Weights of a small GPT-style language model, trained from scratch on English Wikipedia: vocabulary 2048, hashed n-gram embeddings.
Each number is 128 + 24 x the weight over its row's rms, rounded and kept within 0 to 255. Layers, rows and columns count from 0. The size above them is the row's rms in percent of the matrix's.

# layer 5 attention value, 512x256, rms 0.086, rows 328-381, columns 128-255
size [108  97  83  98  88  93 103 107 103 100  99  84  98  87 109 108  92  82  98 106 105 105  89  96 106 102  97  99  93  92  99  95  96  90 102  97  90  99 103  89  99  85 109  92  96  84  96  83 113  98  90 105  95  99]
[[125 126 156 126 113 120 119 148 163 119 148 126 157 139  99 149 150 140 148 125  79 148 115 131 153 110 150 112 104 103 184 161  88  95 105 175 112 139 129 140 182 139 104 123 113 124 113 122  68 162 174  95 170 129  98 135 148 130 156 109 164 124 111 105  88  85 131 108 138 154 139 122 136 104 117 146 153 127 133 108 160 128 142  92 130 163 103  84 145 140  98 123 147 138  72 153 116 163 132 123 107 148  93  94 134 116 145 142  98 121 126 112 145 152 110  98 151  87  87 114 163 113 141  98 126 153 126 112]
 [133 117 182 108 111  96 139 106 150 103 160 151 141  70 163 113 119 166 130 128 112 121 148 171 137 163 118 125 162 135 102 110 111 124 120 117 144 130 138 113  85 133 143  92 142 122 125 131 140 160 105 139 160 121 120 132 113 124 128  79 115 146  93 136 129 133 102 135  91 189 112 122 138  90 151 144 163  71 120 152 126 175 137 163  87 117 108 143  90 104 104 130 143 144  88 126 153 153 133 103 142 148 131 117 117 143 111 188 111 159 151 134 154 104 156 135 154 108 100 104 183 194 105 140 121  72  97 119]
 [140  94 103 151 129 145  95 121 115 153 122 138 131 167  86 147 140 117 158 133 156 140 163 126  90 114 160 116  89 160 121 155 130  90 164 112  88 117 142 145 142 105 139 172 137 134  91  96  85 106  90  88 110 122 112 129 149 107  99 168 143 128 160  88 108 139 132 140 163 121 105  69 167 142  92 136 151 155 120 168 141  53  86 133 149 139 118 111 148 165 171 152 148 134 160 122 115 155 135 121 154 115  80 160 153 120 134 113 135 135 110 122 102 177 145 122 117 111 157 141 140 119 126  85 133 128 156 111]
 [112 133 163  97 153  64 115 134 102  93  96 118 131 126 111 114 127 147 123 102 145 121  70 125 116 113 154 128 145 101 141 121 104 165 138 127 142 138 114 124 148 100 135 113 140  93 116 108 122 134  90 154 137 126 131 131 125 157 139 157  87 144 140 146 177 162 170 127 184 174 124  92  93 106 134 149 143 120 158 166 199 132 108 129 153 122 124  93 116 108 121 133 105  95  57 156 119 115  85 181 121 108 169 113 122 151 158 163 113 113 100 111 103 136 132 115 125 182 162 127 150 166 159 149 118 110 135 113]
 [135 102  93 128 131 156 130 116  82 134 104 114 114 132 106 127 136  84 130 123 163 117 124 112 101  97 147 137  97 165 144 138 149 151 146 130 115 158 139 149 142 105 135 142 109 133 171  96 164  96 108  92  72 113 129 124  94 118  84 142 104 104 149 124 151 143 152 137 184  91 120 104 114 155  75  80 131 155 154 117 135  89  98 123 162 134 130 104 139 133 143 120 123  97 124 118 109  95  87 176 110  94 109 147 144 157 143 100 150 105 103 143  96 132 127 116  96 184 191 160 126 101 149  99  93 173 162 135]
 [123 101 148 139 105 126 145 120 136 113 151  71 157  62 147 116  92 159 130 104 134 108 156 157 142 144 145 113 146 101 110  99 118 139  95  97 136 150 128 111 142 122 161 111 123 127  97  69 145 151 113 140 101 132 103 102 118 155  82  89 131 124 114 149 108 134 105 135 154 177 117 115 143  84 155 148 199 140 149 168 119 170 110 117 123 132 110  79 130 127 115 182 117 150  97 133 124 179 143 102 142 147 142 111 130 110  90 154 125 145 137 110 107 115 116 127 133 130 149 144 152 140  97 180 141  88 102 119]
 [135 124 136 128 118 170 161 118 131 145 134 165 143 118 170 112 107 119 119 124 134 134 119 130 114 135 116 135 128 133 136 107 150 131 121 146 162 135 108 123  73 158 136 111 114 119 195 157 173 118 177 192 127 131 147 139  99 144 116  91 159 116 110 122  80 107 122 143 129 168 128 106  95 148 159 137  84 105 123  71  89 166 179 138 133 125 106 156 106  99 103 123 119 152 139 151 119 122 127 140 117 139 128 114 129 182 103 113 123 121 134 141 159  82 171 125 116 140 129 131 122 103 154 142 120 114  77 162]
 [125 125 112  78 129 113 142 142 105 123 124 134 137 162 167 106 118  91 100 172 112  90  93 111 143 120  97 137 151  93 116 129 132 131 136 115 102 117 120 120 176 134 137 157 123 128 126 174 144 168  79 163 108 141 146 132 115 137 165 140 110 153 129 144 158 106  84 107 123  52 139 198 102 125 173 125 120 131 117 167 100 148 109 115 121 104 117 175 126 133 117 147 130  97 132 132  99  88 153 129 116 118 121 114 106 161 135 104 129 121 155 117 119 115  60 114 116 135  65 123 118 138 122 157 130 171 158 135]
 [124 117 180 129  90 134 128 127 107 136 103 150 144  91 175 113 136 128 149 147 117 107 118 145 127 110 152 110 169 111 130  80 126 123 139 108 156 144 129 119 134 147 177  89 120 117 160 165 143 122 114 104 130 133  96 109  92 193 129 125 162 148 106 150 134 127 134 117 170 147 151 130 116  97 157 126 165 173 134 144 104 172 134 102 120 153 129 150 125 135 103 127 137 113 109 140 114 157 206 128 130 142 137 164 108 160 124 149 120 135 106 157 135 133 159 116 128 101 130 137 205 112  86 123 125 117 133 135]
 [133 120 131 127 143 124 134 133 126 120 117 113 107 129 118 110 148 111 147 135 151 134 161 126 117 105 144 135 116 127 166 150 119 139 149 146  85 138 155 138 136 118 119 106 118 136 168 124 142 132 103  43 114 113 108 121 107 110 120 120 103 109 114 113 176 146 139 135 135 129 108 112 149 134  74  86 134 138 126 122 156 118 112 124 137 146 122  86 113 131 137 128 144 118  82 124 143 112  82 123 116 105 119 154 135  99 156 145 168 112 127 130 132 143 120 145 136 148 158 168 116 119 101 124  95 187 187 142]
 [136 120 125  82 121 106 105 116 120 148 139 141 126 120 131 140 153 113 141  80 136 140 174 146 106 143 136  80 139 134  96  86 131 126 136 114 140 121 146 136 134 115 143 160 132 142 130  71 142 128  91 133  99 127 136 136 151 129  37 123 127  85 117 123 187 162 145 136 138 168 112  70 142 124  87 139 158 105 154 139 121 106  76 143 143 153 146  72 110 134 144 142 156 130 137  93 127 139  98 155 140 145 177 133 142 137 107 157 106 141 117 133 118 133 159 120 118 160 182 129 155 151 154 103 114  85 112  93]
 [128 163 156 136 148 121 139 139  86 108  67 106 108 122 171  77 147 138 116 147 132 133  53 140 150 123 136 129 135  83 194 138 121 125 121 177 161 122 125 125 106 130 114 101 120 112 200 155 115 119 107 141 140 103 111 117  99  92 146 111  85 142 132 141 110 111 150 132 128 200 129 120 135 122  96  86 105 138 143 113 153 133 168 122 108 124 115 153 127 121 103  94  88  85 105 156 180 116  97 128 119  92 128 139 140 128 150 123 107 117 101 141 145  99  88 159 145 148 123 152 145 116  56 119  91 159 175 154]
 [133 126 147 154 123 115 127 164 160 133 129 108 139 162 100 127 133 158 122 170 118 145 102 119 143 129 105 151 111  98 149 156 109 103  83 155 103 124 122 108 105 130 124 101 136 103 122 158 137 136 174 154 174 136 166 117 119 139 216 129 140 133 118 113  92 100 113 125 110 124 142 173 101 128 173 150  72 140 125 106 141 134 168 134 109 118 101 177 109 107  83 138 131 147 109 192 122 117 134 107  99 129  90 121 131 132 150 117 114 132 154 106 153 127 119 122 151  90 100 105  90 102 123 139 141 170 102 167]
 [146 126 155  73 137 118 158 132 159 108 130  87 163  94 113  85  87 142 125 119  99 122  81 138 157 133 109 142 168 112 123 122 115 127 137 128 152 134 121 115 130 108 146  95 123 109 122 143 159 147 142 196 100 133 115 133  98 126 160 145 129 149 124 164 105 139  95 102 112 123 130 158  50 134 174 141  98 120 128 142 140 149 134 136 125 128 135 136 148 109  95 118 133 109 106 141 118 149 107 148 116 138 173 107 105 102 123 137 142 128 176 101 123 111 139 121 134 123 111 106 132 187 141 190 145 128 131 149]
 [134 131 170 100 149  76  97 146 142 113 150 147 129 173  94 147 153 126 157 142 134 125 133 105 139 117 176 126 134 135 107 137  82 111 158 160  97 114 164 145 180 110 101 110 136 132 124 152 113 155 111  67 142 131  92 151 112 101 144 159 118 155 112 110 153 142 141 124 141 115 123 166 183 113  97 143 165 119 138 163 160  97 109 100 111 138 145 167 120 145 134  90 165 110 128 132 136 154 135  74 130 136 113 145 119 112 161 160 121 128  89 124 147 175 138 107 133 110 122 128 144 137 120  87 118 151 194 114]
 [111 133 112 141 138 105 103 136 120 134 111 133 105 186 130 110 124 112 116 169 146 121 103 126 108 124 118 128 135 104  49  86 159 133 118 146 112 112 100 136 147 152 119 171 139 150  90 137 121 115 103 118 137 134 131 113 155 133 146 146 135 124 118 161 162 155 159 130 112  90 141 151 136 148 143 154 135 121 159 158 109 121 129 141 164 106 148 160 129 118 126 122  96 120 156 150 121 113 104 105 151 126 179 129 105 122  98  83 123 133 113 134 114 138  90 122 101 127 122 123  96 127 117 117 120 121 137 117]
 [129 121  80 156 181 146 125 142  87  99 104 118 121 151 127 106 103 127 112 147 150 158  96 129  86 123  95 160 120 131  83  93 144 117  98 128 174 137 114 123  80 168 161  84 122 105 113 129 141 105 118 148 136 145 165 124 137 138  86 133 101 148 158 131 112 139 154 136 128 116 123 190 134 152 161 105  87 151 148 106 167 125 150 190 101 104 152 177 126 138 139 165  92 159 133  53 115 114  95 147 107  95 137 133 136  92 144 128 149 135 130 117 124  98 109 160 138 120 119 134  98  81 117 176 143 114  95 147]
 [127 122 102 122 126 131 102 137 148 130 121 130 145 136 169 138 114 134 126 124  82 107  62 135 116 141 149 168 146 136 113 112 129 112 134 131 185 111 112 134  99 157 143 136  99 113 157 159 137 127 106 143 151 142 126 119 130 106 142  95 125 161  97 117 123 144 105 113 158 125 133 156 109 135 144 141 100 156  91 128  85 135 150 116  92 131 135 158 148 119 108  71  93 128 131 113 116 117 117 103  90 142 118 132 136 115 145 102 106 118 134 151 123 137  78 120 123 122 146 124  81  76  49 109 140 144 144 143]
 [129 162  89 122 130 127 151 146 154 107 119  75 131 146  92  61 102 139 129 143 112 155 138 120 124 131  97 117 122  69 126 164 135 118 140 115 132 116 141 116 133 163 142 152 114 117 104 159 112 153 103 119 153 114 163 102 155 164 115 154 162 129 134 135 110 105 118 133  96 143 151 200 106 117 167 135 124 196 151 105 172 126 126 156 117 104 151 143 140 138 101 149 106 145  87 126 138 131 144 116 103 129 138  90 105  52 156 120 104 130 149 117 155 114  98 144 139 111  89 119 124 114  70 181 144 153  98 141]
 [133 129 114  98 132 133 122 143 171 145 171  82 127  99 104 111 115 126 140 120 120 133 153  86 112 114 155 153 135 119 138 165 123 113 111 131 138 127 152 138 148 122 135 131 107 109 133 136 184 130 117  53 138 132 148 133 130 147 140 133 111 100  89  77 194 174 102 158 151 104 136 201 129 155 111 128 145 170 123  86 137 144 111 110 117 136 145 101 147 135 128  83 139 128 102 119 133 118 117 100  91 141 121 129 114 106 147 150 119 123 124 120 152 165 137  98 129 137 149 117 130  83 130 125 106 184 147 133]
 [135 120 158  76 139 110 151 111 129 136 141 164 140 117 139 131 121 142 105 102  98 145 108 137 145 137 124 119 173 155  65  73 118 178 188 119 150 119 103 118 110  75 121  84 142 137 126 136 133 126 141 163  88 117 129 133 137 152 112 126  86 133  97 146 161 157 129 135 124 129 107 115 133  90 130 150  69  81 160 144 131 185 125 139 132 125 156  86 115 100 124 142 133 112 142 129 134 141 150 156 153 148 163 144 128 167  94 136 157 126 143 119 117 107 165 144 104 119 151  76 117 213 149 191 139  82 145 117]
 [131 130 137 150 116 126 126 135 186 125 171 122 137 178 117 125 124 122 139 156 161 152 127 133 106 112 150 115  85 159 114 147 118 121 178 125 116 133 113 163 141 152 120 152 142 167 111 117  69 156 171  69 159 135  93 137 108 111 137 110 181 109 155 105  83 104 142  98 121 100 132  93 208 119 137 166 155 113 116 121 146 116 125 106 152 132 151 139 138 140 157 101 144 157  92 124 105 203 110  67 124 161 131 101 148 120 118  55 113 116  89 134 160 144 156 124 135 112  88 159  88 107 153 124 144 131 120 103]
 [124 135 145  70 129  41 145 151 115 116 113  98 117 124 123  88 169 139 105 183 157  99 164 101 140 138 116 125 144 115  88 146 113 140 146 120  93 138 151 105 165 123 157 107 138 139  95 113 132 129  35 113 122 122 124 124 131 136 136 153  75 173 125 161 193 148 120 146  76 132 109 154 142 106 126 149 146 123 139 186 170 134  85 153 125 129 142 146 117 128 134 173 126 115 150 140 159 131 146  90 154 124 192 144 108 124 138 151 145 137  97 115 120 135 115 121 120 122 134 120 127 152  89 154 113 149 144 115]
 [127 102 139  75 104 110 118 121 160 152 175 117 147 120  86 107 116 147 124 126 117 138 165 119 144 147 122 123 117 121  88 109 137 116 112 116 149 140 144 112 134 123 142 137 140 123  96 103 160 145  78 162 126 126 194 133 145 149 103 109 110 139 123 143 140 163  97 133  86 130 100 145  91 120 111 170 136  92 151 136 126 133  92 177 132 145 133  90 110 106  88 115 145 109 154 140 104 154  90 127 143 139 161  89 108 148 118 160 107 147 143 103 110 120 133 105 107 111 140  84 143 106 172 135 129  69  96 120]
 [137 147 152 159 130 146 103 128 126  99 123 105 106 157 133  87 118 101 132 155 164 139 133 145 134 125 127 158 119 103 145  75 120  95 111 171 136 153 133 136 139 157 162 114 135 132 155 158 113 142  86  58 124 123  93 108 112 108  99 148 176 113 142 163  91 142 122 128  96 147 146 166 132 141 146 105 150 140 133 106 128 104 134 156 130 152 154 191 144 133 112  64 125 124 136 134 144 138 108  98 140 123 136 155 139 101 140 116 132 135 106 148 161 152 171 166 140 112 118 152 155 110  73 111 110 154 132 151]
 [124 123 156 100 163  80 126 127 143 125 113 118  93 134 108 108 170 141 176 134 172 129 166 120  76 144 130  90 125 105 138 118  64  92  87 169 108 124 130 123  89 125 151 154 141 112 146 119 112 124 126 118 179 134  91 133 133 139 147 149 146  81  95 138 152 153 150 152 122 209 118  89 120 120 115 126 144  98 157 123 150 131 127 149 155 139 130 122 124 138 111 150 157 127  98 199 161 138  92 109 152 137 135 129 124 134 126 190 104 110  98 116 163 148 154 124 120 138 133 152 131 109 117  95  85 121 105 135]
 [109 120 157 129 164 128 125 133  71 142 114 122  88 139 138 158 161 126 118 132 170 128  91 123 103 123 112 153 142 125 120 139 111 138  54 149 121 135  98 117  93 132 147 129 124  99 105 136 128 120 151 116 166 126 165 138 111 110 227 137 108 131 135 143 141 124 148 132 163  92 113 151 111 120 151 124 133 103 120 129 165 141 152 125 123  94 114 164 132 115 101 159 117 111  55 126 150  85 108 140 112 106  75 121 140 158 163 139 122 113 109 108 129 140 112 137 154 166  97 143 146 137 169 122 118 114  90 136]
 [144 119 149 116 127 100 156 139 135 102 144 146 129 111 157 116 126 126 133 143 116 115 109 156 144 138  87 122 148 138 159 143 106 150 171 121  90 128 141 112  92 122 139  92 131 129 159 152 122 143 137 192 122 111 119 136  95 138 118 125 134 132 135 151 115  79 118 132  98 181 104 128 100 115 157 109 119  98 123 138 111 160 144 130 109 113  75 146 112 114  96 204 150 140  83 147 149 120 142 137 128 122 126 119 137 125 148 165 143 113 173 121 153 105 125 153 158 119 101 127 153 209 142 183 126 128 123 156]
 [105 134 133 157  97 127 143 115 114 156 110 105 128 116 139 142 106 152  92 124 125  98 126 130 181 131 123 123 115 119  90 100 142 151  93 108 122 138 122 118 133 122 103 152 142 132 110  99 116 105 103 156 111  97 166 103 144 150 142 131  77 151 142 158 128 164 107 158 103 100 146 131 116 135 124 138 148 124 184 175 104 116 108 114 143 109 111 108 123 124 133 134  97  73 196 141 134 111 136 133 151 140 144 122 105 171  92  75 118 134 106 127 115 129  94 103 113 137 137  99 136 110 127 103 116 102 133 101]
 [133 106 138 113 113  92  76 138 118 129 138 133 154 116 100 175 139 133 160 103 127 116 158 139 157 134 159  93 127  88 117  96 109 106  72 145 102 128 142 139 161 129 119 119 136 137 109  67 134 144 116 158 107 122 118 132 135 140 102 147 141 105 123 149 194 160 143 102 137 120 142 169 116 130 123 175 139 140 156 153  79 105  72 114 130 171 121 102 141 120 153 101 160 104 166 131 154 106 166 137 129 145 168 158 109 119 128 146 135 137 144 127  91 163 150  99 127 114 174 118 171 164 144  99 130 138 168 134]
 [141 100 181 103 131 102 107 126 137 130 137 170  95 120 104 118 165 113 145 181 155 105 159 121  94 128  97 125 118 152 143 149 113 138 172 153  88 134 163 130 116 130 150  94 132 123 137 163 136 150  95  83 126 126 122 144  69 132 136 153 129 139 134 149 155 134 142 146 122 126  76 126  99 148  98 116 166 108 137 135 137 123 105 170 132 134 110 147 126 127 124 161 175 134  82 142 129 115 108 131 135 120 138 149 120 138 145 164 165 130 150 132 145 135 156 142 130  80 127 136 153 148 160 142  85 133 141 153]
 [133 117 130 145  86 193 158 121 159 159 176 134 161 118 122 167 117 124 152 114 121 116 137 117 136  98 132  91  91 124 143 136 152 123 102 118 136 131 124 131 135 147 107 130 122 118 137 111 114 128 185 138 126 128 138 137 128 146 116  81 154  84 134 111 103 101 101 123 150 100 172  97 127 140 140 134 158 144 134  70  93 130 121  91 142 150 105  99 131 135 169 122 121 165 141 105 119 158 148 142 131 148 101  81 132 156 108  96 109 119 140 135 133 126 151  84 129 163 128 137 129  80 194 114 123 145  73 113]
 [132 111  74 154  98 184 138 124 143 140 154 103  99 107 128  99 105 131 138 139 137 130 161 107 117 124 128 154 114 158 111 131 163 122 139  88 120 117 161 136  95 123 128 149 130 147 137 125 177 122  76  93 116 157 148 107 120 129  79 101 141 114 137 129 149 144 141 125  94  89 125 142 132 155  99 108 106 152  88 101 103 125 114 145 130 170 144  81 119 132 133 148 134 153 135 101 100 107 125 114 124 141  97 139 124  65 112  95 145 135 164 135 122 116 127 151 126  99 147 146  77  48 102 144 115 137 147 114]
 [135 122 167 118 138 116 126 122 126  91 115 165 126  65 170 109 105 136 132 118 122  72  92 134 125 144 129 171 182 128 129 109 115 136 126 151 156 117 164 118 102 118 159  69 117 120 163 170 187 158 130 179 128 125 109 143  71  98 139 112 109 143  84 146 156 132 126 131 155 166 111 152 100 117 146 100 159  94 103 146 121 208 147 131 117 115 110 174 103 108 104 117 127 103  66 141 161  94 133 126 133 126 169 169 119 108 139 189 126 135 132 129 123 105 137 146 140 133 118 134 169 172 135 162 128 120 159 159]
 [142 132 137 129 109  97 151 133 155 130 133  98 162 111  95 111 104 143 140 132 141  97 135 126 160 123 114 129 109 116 170 137 107 100 101 137  96 133 145 122 140 142 133 183 120 117 130 114 127 119 110 107 132 109 130 126  99 119 181 103 123 145  82 115  94 122  50 132 134 133 101 131 101 138 145 136 179  94 134 186 132 110 103 107 124 139  75  99 141 142 121 136 148 103 134 191 110 178 120  92 142 121 116 134 136 149  99 181 103 123 118 111 133 137  76 107 142 124 113 141 149  89  88 117 104 132 151 125]
 [137 131  76 116 127 162 132 124 121 128 129 176 136 110 115 121 122 116 156 123 142 105 158 143 101 112 125 106 101  98 149 161 143  96 122 132  97 106 131 139  89 143 127 141 129 118 126  64 154 129 154 180 139 136 113 139 148 117 133 136 172  94 143 104 128 132 130 106 130 169 121 123  68 174 137 137 111 151  85 117  80  96 157 143 162 149 107  97 150 126 145 115 143 138 160 163 136  89 123 141 114 111 167 132 100 114 114 163 105 138 141 132 107 123 140 128 106  88 151 160 119 101 148  99 125 120 107 132]
 [123 152 134 138 161 145 112 129 113 129 115 122  94 152 170 134 131 119 119 127 113 139  89 137 136 125 130 159 162 118 130 121 131 121 125 137 157 109  89 133 131 134 113  73 126 132 149 184 124 126 177 112 114 141 118 117 143 100 151 122 108 111 115 116 170 129 156 126 140  98 150 141 181 127 134 100  98 161  75 100 121 154 152 114 117 116 180 179 148 130 141  93  94 134 122  71 148 125 144 121 111 139 132 146 148  89 135  92 155 117 136 135 136 121 149 160 136 142  96 133 107 138  98 136 136 194 145 126]
 [110 138 119 174 132 131 136 149 119 118 143 121 108 168 152 119 133 168 108 141 148 130 134 106 144 152  94 135 102  94  81 132 155 145 135 121  91 116 164 132 110 120  96 129 162 142 112 163 108 132 104 138 153 124 155 111 158 113 142 112 126 146 124 132 116 108 146 150  93 114 122 142 175 132 110 118 147 109 147 136 131 149 140 155 119  95 116 142  92 118 109 175  95 133 131 162 141 117 115  78 148 133  92 108 118 105 112  88 123 137 128 122 146  95  98 170 146  97 109 130 102 110  56 149 131 130 141 119]
 [119 120 143 143 125 154 136 120 138 156 148 122  90 110 108 139 144 182 139 113 158 122 155  87 104 118 153 142 112 140  97 190 130 161 113  95 109 140 141 136 103  83 120  83 146 140 112 133 188 118 106 101 113 132 151 135 119 128 161 120 118 123 120 100 177 162 168 133 184 110 118  94 155 131  69 135 122 138 128 132 140 139 117 102 111 146 135  49 126 127 123 136 130 121 104 149 135 122 108  99 109 139 108 156 121 124 137 104 138 139 104 121 138 142 184 130 129 106 166 136 134  94 150 125 119 118 157 123]
 [138 122 111 113 107 143 143 132 131 148 163 124 109 114 145 105 137 132 150 150 131 115 202 130 154 149  97 109 127 132 140 167 112 129 149 118  66 121 167 126 117 112 139 137 124 148 135 114 145 144  73  84 106 120 144 123 125 136 103 110 160 105 112 135 145 105  95 129  84 141  83 116  98 128 116 131 129 127  92 142  89 140  98 145 104 132  98  91 128 124 128 173 155 116 149 148 153 141 172  98 131 124 118 168 126 100 130 161 138 141 159 137 136 124 154 127 130  79 145 132 165 135 114 132 123 117 135 161]
 [141 112 115  93 126  88 154 138 169 107 155  97 150 125 106 104 101 130 149 135 134 151 174 120 131 114 149  92 114 110 128 120 109 122 143 127 121 116 160 136 157 126 131 122 129 142 153 100 114 166  97 101 105 132  88 120 157  90  63  99 105  86 127  94 145 125  86 154 101 187 131 126 230 100  99 145 149 137 146 123 160 122  97 131 117 134 154 127 111 150 180 130 136 147 157  95 147 196 115 106 154 121 155 122 134 134 127 123 128 127 121 123 141 144 105 125 131 131 157 127 132 134  94 138 127 159 132 109]
 [142 146 121 140 116 120 136 131 128  98 116 145 156 139 148 151  98 124 135 101  74 127  91 132 153 111 140  80 122 108 150  93 113 137 198 117 124 119 126 143 157 137  90 165 123 129 170 140  89 136 130 109 106 115  81 129 146 134  85 138 172  80 118 127 122  96 113 103 136 151 160  95 129 109 131 113 124 140 163 129  88 118 119  93 160 142 118 125 150 142 181 131 122 117 165 128 121 154 174 152 133 141 130 120 134 158 116 108 113 100 120 148 160 137 122 113 122 149 122 136 163 151 110 102 126 159 174 120]
 [131 127 127 138 111 140 118 150 163 106 172 183 155 169 132 146 138 121 150 150  82 123 125 143 100 114 124 112 111 133 111 138 101 100 151 147 110 121 124 142 140 148 133 121 124 131 127 145  75 185 159  95 167 158 102 135 116 119 157  99 204 121 105 107  98  62 137  82 126 119 141 116 137 114 174 146 103 125  77 135 110 152 141 117 110 156 119 155 145 122 129 153 148 183 114 138 106 159 170  96 119 180 106 117 129 110 121 134 123 131 166 130 145 139 149 135 145  68  81 143 129 122  88 116 156 160 123 123]
 [146 109  98 116 154 131 142 146 169 106 154 168 164 184 135 140 134 123 121 130 131 180 156 136 110 147 100 109  97 182  94  86 113 127 145 130 103 138 121 135 107 132 116 113 155 126 123 134 111 123 174 128 159 134 108 114 152 121 139 118 146 129  87  99  79 125  96 148  97 100 135 114 143 138 185 115  65 100 149 127 121 126 152 120 118 114 148 166 110 131 150 150 151 175 171 141  99 161 131 130 157 151 117 134 121 133 114 115 156 130 138 120 135 111 156 136 144  88 107 126  66 140  96 158 151 141  91 136]
 [134 141 132 190  99 179 153 129 132 123 136 149 136 121 157 110 103 168 138 143 138  69 114 125 148 113 148 155 110 142 159 176 154 146 107 124  94 140 140 127  99 121 100 133 130 110 167 156 164 126 108 148 117 113 127 111  96 131 147  92 118 154 120 129  82 110 104 129 140 134 135  80 106 156 111 102  99 139 123 150  54 135 142  94 121 126  86 154 135 133  96 147 117 116 125 177 132 123 141 112 117 113  82 154 120 146 125  77 142 136 127 138 133 119 132 143 142 110 106 172 124  82  98 108 110 160 169 159]
 [109 128  78 150 142 132 113 129 119 136 154 134 114 105 155 165 143 121 116  97 133 158 117 134  99 137 148 130 128 170 156 143 141 170 113 114 128 129 117 140 141 130 133 104 124 148  98 125 130 132 134  86 124 148 132 125 174 120 114 101 145 112 143  92 155 118 178 136 153 119 113  92 203 125  94 112 117 136  94 115 153 166 132 128 130 127 148  79 118 126 159 166 141 189  78  49 129  92 135 121 110 124  99 151 153 108 139 134 147 126 143 129 108 119 121 150 142  87 122 137 115 109 110 127 149 128 137  95]
 [128 108  84 149 116 159 130 135 109 130  86 116 137 131 138 115 131 142 129 129 127 155 136 158 113 146 145 151 109 139 205 146 134 125 112  99 128 129 132 123 112 134 164 122 124 112 116 114 101 128 111 129 144 143 109 111 154 149 100 110 129 204 171 109  70 117 116 143 136 154 129 109 139 115 123 127  85 204 119 142 160 112 141 153  97 134 126 126 121 138 146 171 117 164 144  96  86 119 145 143 100  99  88 140 140 114 160 130 157 135 156 133  97  99  80 156 136 116 144 132  87  91  51 156 138 125 123 151]
 [119 102 110 102 116 137  99 124 162 151 147 144 143 138  98 132 126 127 142  89 111 122 153 136  82 131 114 110  89 133 113  96 128 107 123 135 199 128 125 127 141 168 138 148 115 130 112 114  99 173 140 141 162 152 127 134 120 144 122 118 151 151 143 120 116 154 110 110 141 108 134 145 115 138 139 174 164 139 109 101 125 110 116 138 132 141 142  86 116 132 129  86 145 158 148 115 112 132 116 135 112 179 135  85 101 116 119 117  90 122 124 123 120 121 116  84 117 118 134 116  84  90 128 131 132  94  76 116]
 [116 124 157 103 140  89 137 131 152 142 154 101 136 144  94 139 141 100 149 183 173 102 134 124 100 114 117 103 104 136 114 119 104 128 126 156  76 129 110 137 156 129 139 129 128 126  98  90 124 136 140  59 134 133 108 128  82 131 195 119 135 104 103 126 166 155 119 131 125  62  93  99 140 153 147 151 162 103 121 154 136 109  94 131 171 140 116 116 153 134 134 160 178 130 113 148 112 158  95 108 156 128 138 112 107 163  99 159 129 118  93 106 126 151 125  92 120 113 101 155 105 114 148 126 106 165 114 118]
 [127 131 138 173 127 139 130 162 113  73  89 126 142 129 129 153 126 118 157 146 136 141 107 126 145  98 151 149 107 118 150 171 106 115  56 167  87 138 103 125 119 141 124 128 112 114 107 122 152 116 149 108 175 120 120 123 144 107 162 150 170 136 125 119 117 107 144 115 150 107 136 129 145 123 146 113  97 147 130 132 170 125 109 110 128 135 108 159 139 119 181 154 133 186  65  98 110  99 150 132  97 116 116 154 141 125 145 160 151 130 118 119 145 142 103 126 162 103 108 142 128 101 119 106 137 173 171 111]
 [146 130 144 142 117 163 134 112 126 109 159  80 166  76 151 131  93 134 127 109 115  88 101 116 154 122 154 170 153 142 146 174 147 128  76  96 130 136 141 124 173 115 127 108  96 128 120 125 187 146 134 142  77 128 119 121  94 144 123  98 130 157 128 139 113 135  82 123 185  73 125 166  91 147 131 119 152 166 105 145  75 136 112  80 107 117  98 143 140 134  80 109 119 119 112 122 124 142 145 122  98 123  99 124 128 125 134 131 135 123 144 126 101 108 111 105 137 169 109 140 166 147 142 156 122 172 170 153]
 [117 153 111 147 165 154 112 119  76 119 105  54 108 134 144  93 141 136 105 109 199 130 119 143 120 142 121 184 125 128 122 133 142 141  81 113 158 159  87 125 118 110 169 134 145 146  97 107 159  89 102 125 115 128 113 104 135  99 151 140  96 148 155 158 106 182 133 139 133  92 122 102 132 146 148 110 116 121 107 174 113 111 127 144 129 113 162 124 140 126 109 118  90  98 112 118 127 135  71 117 134 119 151 153 143 101 124 109 138 128 126 118 104 128 133 158 137 148 145 173  89 114  94 155 138 120 138 143]
 [127 148 117  95 153 135 131 130 145 142 152 139  96 145 141 105 161 115 114 155 141 164 179 120 130 142 100 109 140 131  62 190 143 142 150 135 119 144 118 144 150 121 121 109 128 149  96 157 152 122 148 121 127 142 164 150 137 118 120 173 148 106 143 111 146 104 138 116  95  95 127 151 133 139 137 130 118 131 104 102 141 134 161 138 120 114 176 155 164 131 138 126 148 148 142 114 125 115 142 106 128 140 156  99 105  98 138 107 140 134 140 140 129 114 172 125 127 108  77 102 115 140 165 115 142 157  73 108]
 [125 131  79 123 123 160 132 128 127 152 112 115 109 148 109 126 110 102 117 132 147 138 150  99 120  94 132 103 118 134 118 131 152 135 157 118 123 129 113 145 154 131 110 168 130 136 156 141 124 102 131 108  85 122 131 107 131 127  99 168 145 103 155 120 150 124 121 126 140  82 150 135 122 164 106 106 117 194 163 116  98  80 104 105 165 142 170 124 163 176 161 121 111 117 196 134 130 119 151 143 128 133 133 145 142 121 117  63 144 113  78 138 130 142 119 120  84 138 143 147 108 106 126 110 121 171 161 129]]